Weights of a small GPT-style language model, trained from scratch on English Wikipedia.
Training: a variant of Adam for these matrices, 1065M tokens.
Each number is 500 + 50 x the weight over the matrix's rms, rounded and kept within 0 to 999. Layers, rows and columns count from 0. Numbers have three digits each.

# layer 4 MLP up, 1792x448, rms 0.0507, rows 1357-1406, columns 320-383
536513533438440558450416548531606488475510557529607536509534506499487506517488520612527516472460518552485515452531549507526548529448548545480516484484480483499537421465539507516491444501541480
600526490543425553396384526574500530514383510398479511545520519478404465486552442462520585450440480542474489495449513486531429442534518464440367548459432437482521551488403362549502475481441544
452381543487572471505395481550523331512561691552567490594562541474562415390571485428519471441496552554480528471603524480494424574568331563395252461600557520585500461471460555624431578524682384
437495561530454548485477510464586509415439560423476524533532546499530489547367546394544468550509598490465422498560536543517527500495532463477488419418581414494490485453531478470523585551511603
478549549585497452611414486467513483501553517400519442520512483474499503484567557457463430484565521593607448534462590458567498577508571434493460466482596517530508486588517560474487550455523455
433529473587479540463471528474555466462562480536386444596503490529572550419511522501468476453560497557531473504513580483596472402469529418558448553475489525450497365510503464490399500545420545
495459479549473574492514499492542509519506506555493512541571421557542514559494515431521506463536514511546546477546495536528452476489466573517588486544473466480544474522414529518503624501562566
463522477571501529464500506539457485548519553464591491481485530498486414450369463545548513423427496515486585448490528561476558544599482561436523543506523514462447445479545502496435590466540505
448478517623440435519419541548462521438496428487497514616475429506489534513523518550509529528479415578571524541511535478450490498471497407399518520492529431454552458479487391508460414540506517
446491529486458473424507561569565590546515559502499555499559536475457434511476508456429517353534570467530551449490481547468463469535552526537502385531514513433542520479514568509448494517446507
388405510489571508426472508521525481539492419434572472554549504560499445477494506429505553442624479595502481495623501471527461482456478479498434399520485415535552471472548520527570507580530520
523486524509376583451462573488555520480470509440558526523527435495457635545523522422540453444546475510500482521542583511561484451579494493436454474519469449435480488455499501484493493558418505
528427505541415544489364567477571517432534495405480393541554531465422516499505486533476418468463526470543494438518571432533464528598491563511508480512459497496464472408494580576375468553453591
440498500487570467456413580476582466471447608459505484430541468465460508533493494494593565466513601529553518492530485472451484498503503476512503476405449435466446498482547447531540495439538375
412538548572559418515393495492469441496547489431476483577534420571386508558542489517521503513607434526508514497466632520445393427467557438511498425543564438559482518493522448548549488424530520
466512485497470513451486467524479467554514490497538412541464508480531515527527531501523520509535487590504526521519494491501556455535471487468508535506516515499468510397554564507404544463573547
546474501468563537510500455525479423483446459451443541494516490484581446540500501536526492558528452528503478482547452427554506469577421502420522572420479505448485520484478526450464489489503476
527506496457510446492507466498550383542330512524420525470440469411433448479548453549424556555498487507520521528521685525570520481478478593489427495532573510540469528584481532491505461599500415
518546496503460506534456471528501505511508546415495491495483512466496433530495449444530470490625568561431433497502555543550487533486592544474523597433361492407496486457461493493514469529605460
474464473560505500467440559474482459392491453448492475547457455492529419464536481501489491518529469545448518452542543473542592386489580443457543492556448501508526548450503552446458567493429533
452505544542579619512473483474492488493493559480430506559538523485517453532519458545573505527504540476580533467538497483530507435516499534548501550514508473468376483501612470449512418512370487
496385500464468450506555490519480525454557533494385514558526474519457500484531504568497495429462522524518515513466611492508538474431565482528503490518536528540516492510539540577515526510494570
482511557511501366458481498544504577535483508417460518476463512518530532504517578577514571576553482542486452439497529458563572449526562498491380545582497471485548513476467485510484502477393467
550452531485486606524509566458523528502570499593522591604512454483506476490463469540516413486486513475511498428518535513539425501456428520432458547467443512481405505432500515439423525421515488
486473520599422376456538512523427555551529444516518546550524510483485591558567520518537589373553546504498476480570454572501478529513390499526489546576574502528409540428486511497581547647494468
505419583432531487521544597548530387463441483466549578475513552475557493470479515544501542567479452565502485490559607504514537542565401474474444464498488392537463510465467472473520517486558447
448513558491490539457535381439555422452529486532499487539498574503380401535499542467524449505523404535531473466553547465417485583632580477577390445521533428487485437482519487523506510550413467
424470498527468398584412513436556460584535578403596419500503474484581505464609582506486437599471544550440469451439514555535430494460470478562514569409576467559414457571504512564572621468440579
509553509504479498500508508458538462487484423511469488477469573513557395513476548560515489524525539446469494375523516491519424615599554485498477409473468446441420368498512561530481531478426465
390410499464563500463500500502580541395544499522598499556549387515530548482539522511505450552502488473472418385472482497529469446490490459517474373415578528480419440478429489495493545422453578
407471488517452392554400543473583491508425461507515501470535511529477487496591502523538510477504537506576499512486509481519522556489563531403529479550552531487505505455512532491345491521582526
346510510562545523455514471468570509365537454538532497527548455597532592501528513401655557487458487495450490403616495396520510387544495575511528539489520456356499429510554409532549602469505550
443437551593566557537444430609524507515461507543518484552453453461468459490553446493504483387552394540519507433430563504488578449460515423545533506462653467597556386510503516539459514460469581
415392504540461454447472512533572521476515491431493563573493469517513546468513542528462555468387509475513465457536604544501493495523495495542462579563500497524495521505524522576407567607491513
521501521546415414505519466461618500472534564380530479526512401415518572493602529488424509583605475513458450549515463462538492521556477561511414479519509532538410404436440453528503527541464566
548497415532482603566484537498555557420380629436464518558496462508527375436531503493531493540501519468498544458534464522482476453492513509442511432494508499481553388479459489466462514524510511
463467501442521532475515537485503525392489529475501475507486468510479502482474526515569474487577533572503472508515451503455428498557408482518452529516549508537451493537461432575480518470539502
446483530571498491512456519537465517537527531512583460469551529429481498507525500592486498474512447466434518501552451552528568573520465637452506418552525497478398516386487580486390555544518534
482551544510507561546477554449515459451418558519478577497534555498469509466538590532512493501533476527486434516502530479502575543415516550480536512501482554457393412434511508447441523469551509
476483514466510446545519465531526475513543466463534511497466534559498509431454520469511586509499570546477466524538580479495466524564539489474527548588561519488437563591495480550503491474477474
509582525484464528474519561565480527480473589462444493495486473464513478382480467478460548493464444645561483449528518464555580544456551447511512529539505518557437494475463475534514508579490484
502502515528527456596501465636511495582591551483493416570459549461558509445529558422568520442627598558584538450534508567478486598541470420500409479542594502438516517496568485510410453469537549
465515547501476492517492516584484548473496488496547520560476478513506438464456426507552509571526489507544491482508575471516505481515470527431501529500527537430495469547448590580543560583526511
483559508462458541550526532565562559549469567544498422459523488489366560407491646574549458511473450465504445459495629586564522476538437586407582585453442510418447355454491461468465555406480446
468449500479485451479470521561553538502469525514533425529458522514428458499450477488453507445464553503510483469524534579528511493539443499441459474557459430558530527421483525544429480428554537
566470506568614552528489414432483478508506485433481423561536450530461453465577532582566449543511524502439516534501471498500549541519538526454535477474534504496531469461581579570522527423474459
467449523572523526543417491532561520500471582462591535493571448422467475440539490556510381462545569488517426440515423555504511586440452481504436439471545439459503525537463539457476533658448485
462426509469532450577432495591461516591529508533459548639490529508520509565555425448612555477531649525571535416538652460498505460499586455502355524454388439530434423562441543537427576500499541
543457526543448495453464527568468565450468534454520477509528480504527545510467477524535593471507479516492493502473538486463509482524506458520510397568602544517526522527545491551397484512568553
401529603576418524584486500409602546446498554573495496539517457506446535429434577538477444476529498427558482463527507376498536486567486464452471530568512537483397432383528511505518494564483478
# layer 4 MLP down (transposed), 1792x448, rms 0.0441, rows 1357-1406, columns 320-383
514478509574531442589494457538453479470542539566555474487409420508460510443592529579520544517502402509527540505534528452507498490484498469504469438518497432483544418582501507548449459536462457
458527521474583602485466523483425443517429504683479536377479582481523490536464493570489461402496524477488616512506492529422504465504522528444405584491488488500563424491455539541508510430518539
676418537396479519298472591519434464492492572504497419621586535474352472520414369498473474457743483621424492386464664544542359437367521447491486398554412468608577496496717417434544508486381503
441473511455552526526553489504563482473475575549489457400479384476517543550553422566482572520537493426392514543455541507551456575450449496476529514410508465561491463463529512525404543503509499
498496399485502480510519510486525446486553538437483490483465541502488497380550484430544409488448492434513501509489489574493518487567515591533509508483381550436475515445428520527369433453502484
461441454428477424564540431548460560460407535297540435525534417486455522540483513476560594483507553575484486465446509451418497494463495499470485472546492585627608522533617500520542447481631520
444534534586527451472491471470501430511522470514514458551375437429458470530518519602515566519418440472489529464438574541498526533485452483542499495488501500490414546492453511458508505530543437
453462539530516465549445468434385504547496505522530460465500588421571628461498536436583479476439451554587550491562490476504445563492599614471522453523508518506496619492467392509498504565457493
491515428432589483571494439402475587517521502496474490491491553528454546461550522400475500533516540480513369532533487521439442399533563479452471538584527574486505475527418493448502542474518426
541554522511451452465585611585483438485496479552452447441466537456477446443467468546526485521513459482544495477505528510475599510521458488496471457446437522489400454517542484493461461466492542
536538400508506607487547496456483389464546499446535431423468470490535537529458533474419401488458458467497506548460442508385487572544490494506545571414507481519470504494524547478573504543444566
556466485554527506585482547584600483498445571506438526501466525507567460482509489598500490488578465514496471549424484499579453469473526481492449552506471550505424460470610449475428507474530472
621512480488520527560487551568463558473461529518536520533404498466523522564557476508493594463507595524447538423525511527462544593505551427491512486448604468506469394466520533477545441512539548
471409545519408563500516473541469570509426515454525516521495514482531418525473555531504558480483617511533458519404548448555419448444475495473509432414519549513450597519448507533435526503518522
476504546336493497389492517472520552430484497569504529530472616503472569558419505526449416539477621454550476542578517508475537472487481473502535564477497484482519558526512433538474518513482523
491510491505571499558519463495522571463488528452550618473523486528455520504427432585450513459514514474451527465499456496533489517453517465488460443569501526491560510537467509500551535504534544
494512473435484468456467476475549565484404495507518407494496490462505520521441488528528461387473536531540409551492529553461541519444591514519485424469500513505514452570503494535442509583528434
527499449571470532527588540483578534551496534475421459477470596508531509504499522513520490477510480573524492447524483488491543489489468480477508441515444477529551510490541461549454472446459440
569457519420467463476588562488546619501527455512516539530512408468563479512372388510487408475449383508553466508422455438493470472470478476494570464600543550497454533490496471479472526496479512
465532471453539436481532458489510598529504470473463485486527537526499524475468409480571496601518422529520489541522503492493512587472394380509490521595505495505569508432515439489462458487520511
491505461560494452604523469436465533469496502487363508470516465449515519501461514466492527486484514521488500530530484434561516487547399520505545476528532453495492473558537456472514561522499504
496543574562487454444507488517381525489550456558467477546523513501557483461407449513467532561479512506470456488531581524517459530438578563552435595587462420481526575528404572471554443521524498
535467484469555547462310458425452454524496390553587561428492540498453559507523526506469492489534434477508488503517470481485523540518493565562547433486527590505457531499428520530438453557484509
491483438598477409481472402574495600535551492483471438544458579521484560493549386425517533405519477568497456512525546528553521469499450486525455390489520377526559478594430387448485529560508441
446510425534436529439588491498471519493574597542409541530507499476518503476508474449429492474515459463514444451350463609445575480550594570457544581530481456457555478448451525396472538566474558
513502464481506506478501441383465557514465530483498482542426506512510497487510439433532502389412525529481469531496520518463489505394470497502563520533489558552512490453488497593467497467445505
511479477507506581417402538608508514421478565532582409427501495460483533542422493637508419481491481462424485455404503482491515549470530488530582517464512474479548499454452381459429433620590542
501436463629613411466537619456436444451493573555420371470521467515498456482575534530515440442505495470474486544561506579568470520442456413512473497438496527474538519506430468532484440477447581
493414541430467490474490466477581550496418488538417561469457482547532469506447451479487554566555519491469460493528579501509476476499521583431503464497456495459469447494518458563480444536488547
527519505568493458526440450588476463489493500501475588504448464499441510499464542468529489559598527515525571404551458553457521431535645460530546517464526425423532487486566503462507519442464415
510489436506504457536599545517460456511470478538500420505504474508495506483508506508520493492470547446508489536507484448484442516508466535499466585417529450522518495487496459586491438417485432
418383507540575514582480566492566553516538437671491431429452473527411489405507480584510586496495506385404423609592486582508460466474490466485485540437541540552595385474569501409475430381458546
472431490482529426562575562536561428421467450463461528603499533446457550499442584517470535639551487533365467423578547537481542528558493513605542464480434462404485432568565425456481489526470533
576521431583495491502494440489464481482481543591587525416525447463558443529553417526429482523500502593451461452449494390516460392568506506459439571550425477468526552511531526483493454459506537
518488587493526555440467408481524515451532488477439625509408492444620452446431526469586493470435462495525540558403506561467517450492518518504499549520453494550451414434500511467492417540519544
489494573520565498538474567540420455538548439586527453532503537475521532555525501504568485571517449508490554441545573507497511404428523501530489460483456537464440596477500465509539484521457461
494387550536517582485484536536513433614481457456534555469498517565498493459496498508440500572508544470487519498481405493400526513469500429512523514460459468470583453498489485483482544486453431
473475506454503515506452457535472494585497459506429532547445408496564463497546482513487475552461500426563497548427508523558487499503501527519471521469461481468580484485463592508537497486509548
527465413525493481449487498571525480519528517479524516498415434566509505527517580533481517516524489479431453447440490488496421522469478460466530469388575397445476452522592426453484547448460516
531530540527413534487398525604544505471509521486483493536577413475505483485468411475471566413490485423504542483527417453566533516515475582496466544494517523422525426451479521527506489470432544
486515495455571537480548478560455414578486553495487474523497486513524525461527483488515535414465507516506547439439520475569606508569561497483532594499415558441571562548461547559508439588511506
419536562493534467580469498480427592461541528565435470506528389382489461536474476558493544576429572524563542582544484519565553443522506546494525497406493488466526390445431562461587542492448477
564495480451544488526499494468498470550469448511531499452373485481542458524497456489454520468483483492385531524539491514552509450412488446581492499565503484522495429429541429554485427436587368
569524518509537499508512500472455471573472551435526479491521515515432461584503545497543485439584473473568406560578550598430504469500526569526440368506514398509557452433563390495389490580459402
559538436514537476539535483528414478525483550489461591487459451456549524517442561565509495430519507514574556467475544518481468460440587507508543483449544574384474463598511420497541453452487533
488489429470486495505560532574550502572556532525501520507522522471463493530512497471482561520474516459492532485486471368509473513476469483405493441451474510526419514494458479519563531470456548
417621430560468516566486486514472422598473513506371485483469613473461564595543491423489536452486408487526556534450473483545443489510457472556468545532282467567377455494556557529435526483546416
519502422458568477498533519410488467472477543510468418444462569537447487483530427471518440527560447492561481553560472513519450456548493526459455502538496544539499538544446483485548474496567490
492546453461456507537483442504529541432494515497492507527444542544466502428452490537448441525480532509549544526507485485563507522484503594504530572439456511425390559468444471538556522498434479
513394567530487622466545472494438600451433465465484423593492479447514517546455499397536538603471426575522525483510553518421539494454463574537501394610494509597549498551534482495468421487452527